config.yaml
vocab_size: 4096
norm: "rmsnorm"
beta2: 0.95
schedule: "wsd"
decay_fraction: 0.732
Each number is 128 + 24 x the weight over its row's rms, rounded and kept within 0 to 255. Layers, rows and columns count from 0. Numbers have three digits each. The size before them is the row's rms in percent of the matrix's.

# layer 9 MLP up, 320x192, rms 0.0652, rows 33-47, columns 128-191
102:171171146141125139128144117104100091107098122131186151101111113133112137097111141139129145095144117108127099163162156128105138124125125112095089148068158110153093091174087135129120155095114122
098:118145150134156111126127140133102086113139174105132139154132115119160129163077127099110127148121137129165119118106173094156166111133120162115138102071117119109123133110155174143141129158104070
098:170099115125128120137110134141152115140111142125165106148116142134142091091116164189120111100120143135110157128149163118131094159131123143174157112144126128118099131150120119132156132121152147
099:139114109098107135128128126122187132136109128145136126160099141102113115119166102140123130146125114117135113137123097197145100117143096132146125094154122134139129120141131177118101148068104103
102:141139081164125147102144156122194094127129114125170144096115118110113141148128079088072135134118081140151182112130119185117117121134152162082158153098141111114116115153065099129100117132134087
094:155131135184153138142126189101143122143136107117098119094168140131136150119132173174169111157131122126143121151166090120103142128107086133075137126104092138127153154142169175133148171170126177
098:128114125142114126137126077158173116124159136083146090137127120116136136102127204110154118192112128132094109116162159106120118107108126147111130120146120128148149116142075105138099129080100163
101:106120108123112184151142104082152172075140128146130117155098153098144127121154137081119093136112114129114135140134131094165130179106118146078109091139133136134124107127106106118108126134154109
102:150144139152150171118099100131149117081098102152162129165089118122132103122155124112098166122110116102138082137102116135159157128171114127118092126130148101169112106158091118088155139138154069
098:124127142133192187114122114133131160125121157106110141114087126150134105108124110133135145126145166131150114131085123139105140123190112107123147141122088107170188116092150119142115114146156132
101:074091176151125129125124140137139136121168111147125127141157128131125169069118124160113163138134146124088145132121108175142140124161117119148104124143119102126125121141125099162148117135115116
104:132103112173140141166140139119116156154162145124117132129102133160142111122097138155130106129082109140082087107127159138144133141101140090148161092145100173084146084106111104162122153145159135
095:104117131116172133166122127125117119162156088120130143126167115151154124147126167144144152165115126144120109113116113158119124099123101068108151149126157115120151176098107113115112144140094133
098:146129130105107119111117159116095107123157121090114118139113110150074108143128108125174123136151113145088130143140101164163141155140092088139160098147135126146142125116112073091094154110176126
099:125142109132129085106105132112101111137131122128151102150124087082110091097166104106131160144139147115146138109082148150133127141146135104142147082116140121128104152077107117106167147144114086
# layer 9 MLP down (transposed), 320x192, rms 0.0627, rows 33-46, columns 128-191
106:085170141153124139141157108146131105145137152105155138105117179137127148122104140123119124162144125145126134164120082133134111115161110136088103088071145189140132116158137129140116141118154099
098:089135108098116123151093123142125093093104068169098127159158178143114118137131103136128133147146124161135131128148130117128141101149162115129080102136111144118131103090157128110138147137090103
089:125128126140098087137105154136083154116139139134141185118128141139117161116108147159120139115148134103116134088120122077141109134146137138118150090122124173147161132120127143129110127146129158
098:144122139137129148136163146119162052086122120135175159159109112132123155171141129098119119124091159123140151143125171149129121132124162162052140162126136177118061161083123125133115099106097120
105:125111138133141109122152129126159140108093069109167088128141085137130118126124119125109110082111124177163148118106109131100119167154093081105134113136141142136127115155168079087116167103151134
093:139163124129129109111127101125118108142101133098134116111131132100156104080134152112090113132095107109139107145169091131135101160131153123107130089155128165152124087080084141086133137135108095
102:153131144132125122142146123110157139162092070100119132162104144130142151118145129145092186092160156139141122133139151152072169122143128159148129129185117146137153124115137131108174100142089143
101:119114116101147143123092095126117133163091144157098103080105140117133137106120131149125126140142109126099110148146159105133139104115130159156109102173073087135124149126130138094090119080132149
097:149157103118123107191149129164109115106128119131139132140138132085131145052149154133124102162084135152112133114174110150166112133093167142104136113139149143118153111114111143152124149125090137
093:142138100106133147132123095123159195121117101130110087109162097121124111102138134085117106127104167142134108133094120143123155123110097112133155088118116106152151112076124175122075144113129125
104:138125160174085138115154117129140148127167181155121140118174091120132110159114120085134112126139133128145133118111081116122116109134122130099096112106120138148115117127144127168103139130126120
101:139133164120161128166151139137120102115164165097145140137112114115133124132121132149139130115133131101088117117095118119129135156150150130108149121122192192142120118117116137114132117132122101
100:097130108175108118126156125160095149139122146131117151105124135118093181130123133114128163103094161118109112095120138114134183083082112156157157172134167127118106113136108124115132128109089124
101:100127144147142108104110119133116109116114152160142097117193115161129141124190145129120101158174121106122160121135128149100101107103096124129131164110102111086097138144117150110193118108122115
# layer 9 MLP gate, 320x192, rms 0.07, rows 34-47, columns 128-191
094:162117069082124161104129146133134154139112103111121107141169150154148103161160143127118156156178095138137112136103185150109124116125148151129109107108158139089125090142123083097117125119094162
090:129119124119145155132161151118104096100134117117119157087180122146110156155144133108122143138118096131143109159117142113152183124132170146111131148115106117122169158126137126093120132119129112
097:044105083099141114124116125137125136139144094137158108113118121135103134108182109124121183114125091137112123088166103125177114087101120136136117081171104153131134116143121144127097149147105167
102:086137138126098112137146103126069126099109114127134145150116129124114130155121151124111125144144138095130166114118086123135089136123139165144111093128101123153099149125130149114134094160150151
101:131152112105127107095165107165103108162080137094157167141134148122121100132155137116048121135125089144116112134113124126142114159129189105165128114144103152125159099076094122080144114116121076
101:083129147151134147132147169117159134117124110071126148140123120129135175173097095142096150072165136156153156114121169151155165148104122150140134132165112141108116128151162144095116143128138138
101:146122130169125116131144169143128106123113132131150139118164139114110121163097111159121093174123127135155132125119147138126122096104171112083144153089158126117112113118112112078161163108107142
095:097087129133132121150139196124143133148154156109090113101139154092151107159108119155155089120159140142105136108105122139118145112121126150084150132147102126101141124134161118143095103140106179
099:101095139156146133114135139131131118138143124167164182123102112136148122112111147143140161097129111106112123136096159122115128125128110120132121096103116100158129142123145116144129096122160118
125:124116151160104130125176083098131071143142110125121120098153152116115147125108126136098143128139132092092145150139150111126135129109139128160108099130094121130115079137154107108137146102115154
100:117105102138151166138122143122111108157131163150143125140119139164142109146100107144166148138100127149112134134100135140161157119127142091148153070128121137112137148105186091142106139117143136
104:139119123163085095105139117153126140099140134089160174103119143086124147114149129135120125099165112134108142140159142115139173115096142209141106088099085126102126109166136169146154153099125136
101:117130105141136131133158070091112112129100140106128164140088113148150116126123125154096141118112108122115075138104134090130134147122178164141154122112137161147119110122097126106134135075118098
097:105156137156139094090113139127125102128125127147184116140153144112110106114151113114127112147129139148117150138088104095104145122127136133160155063129123138102099181073105117116156116142125114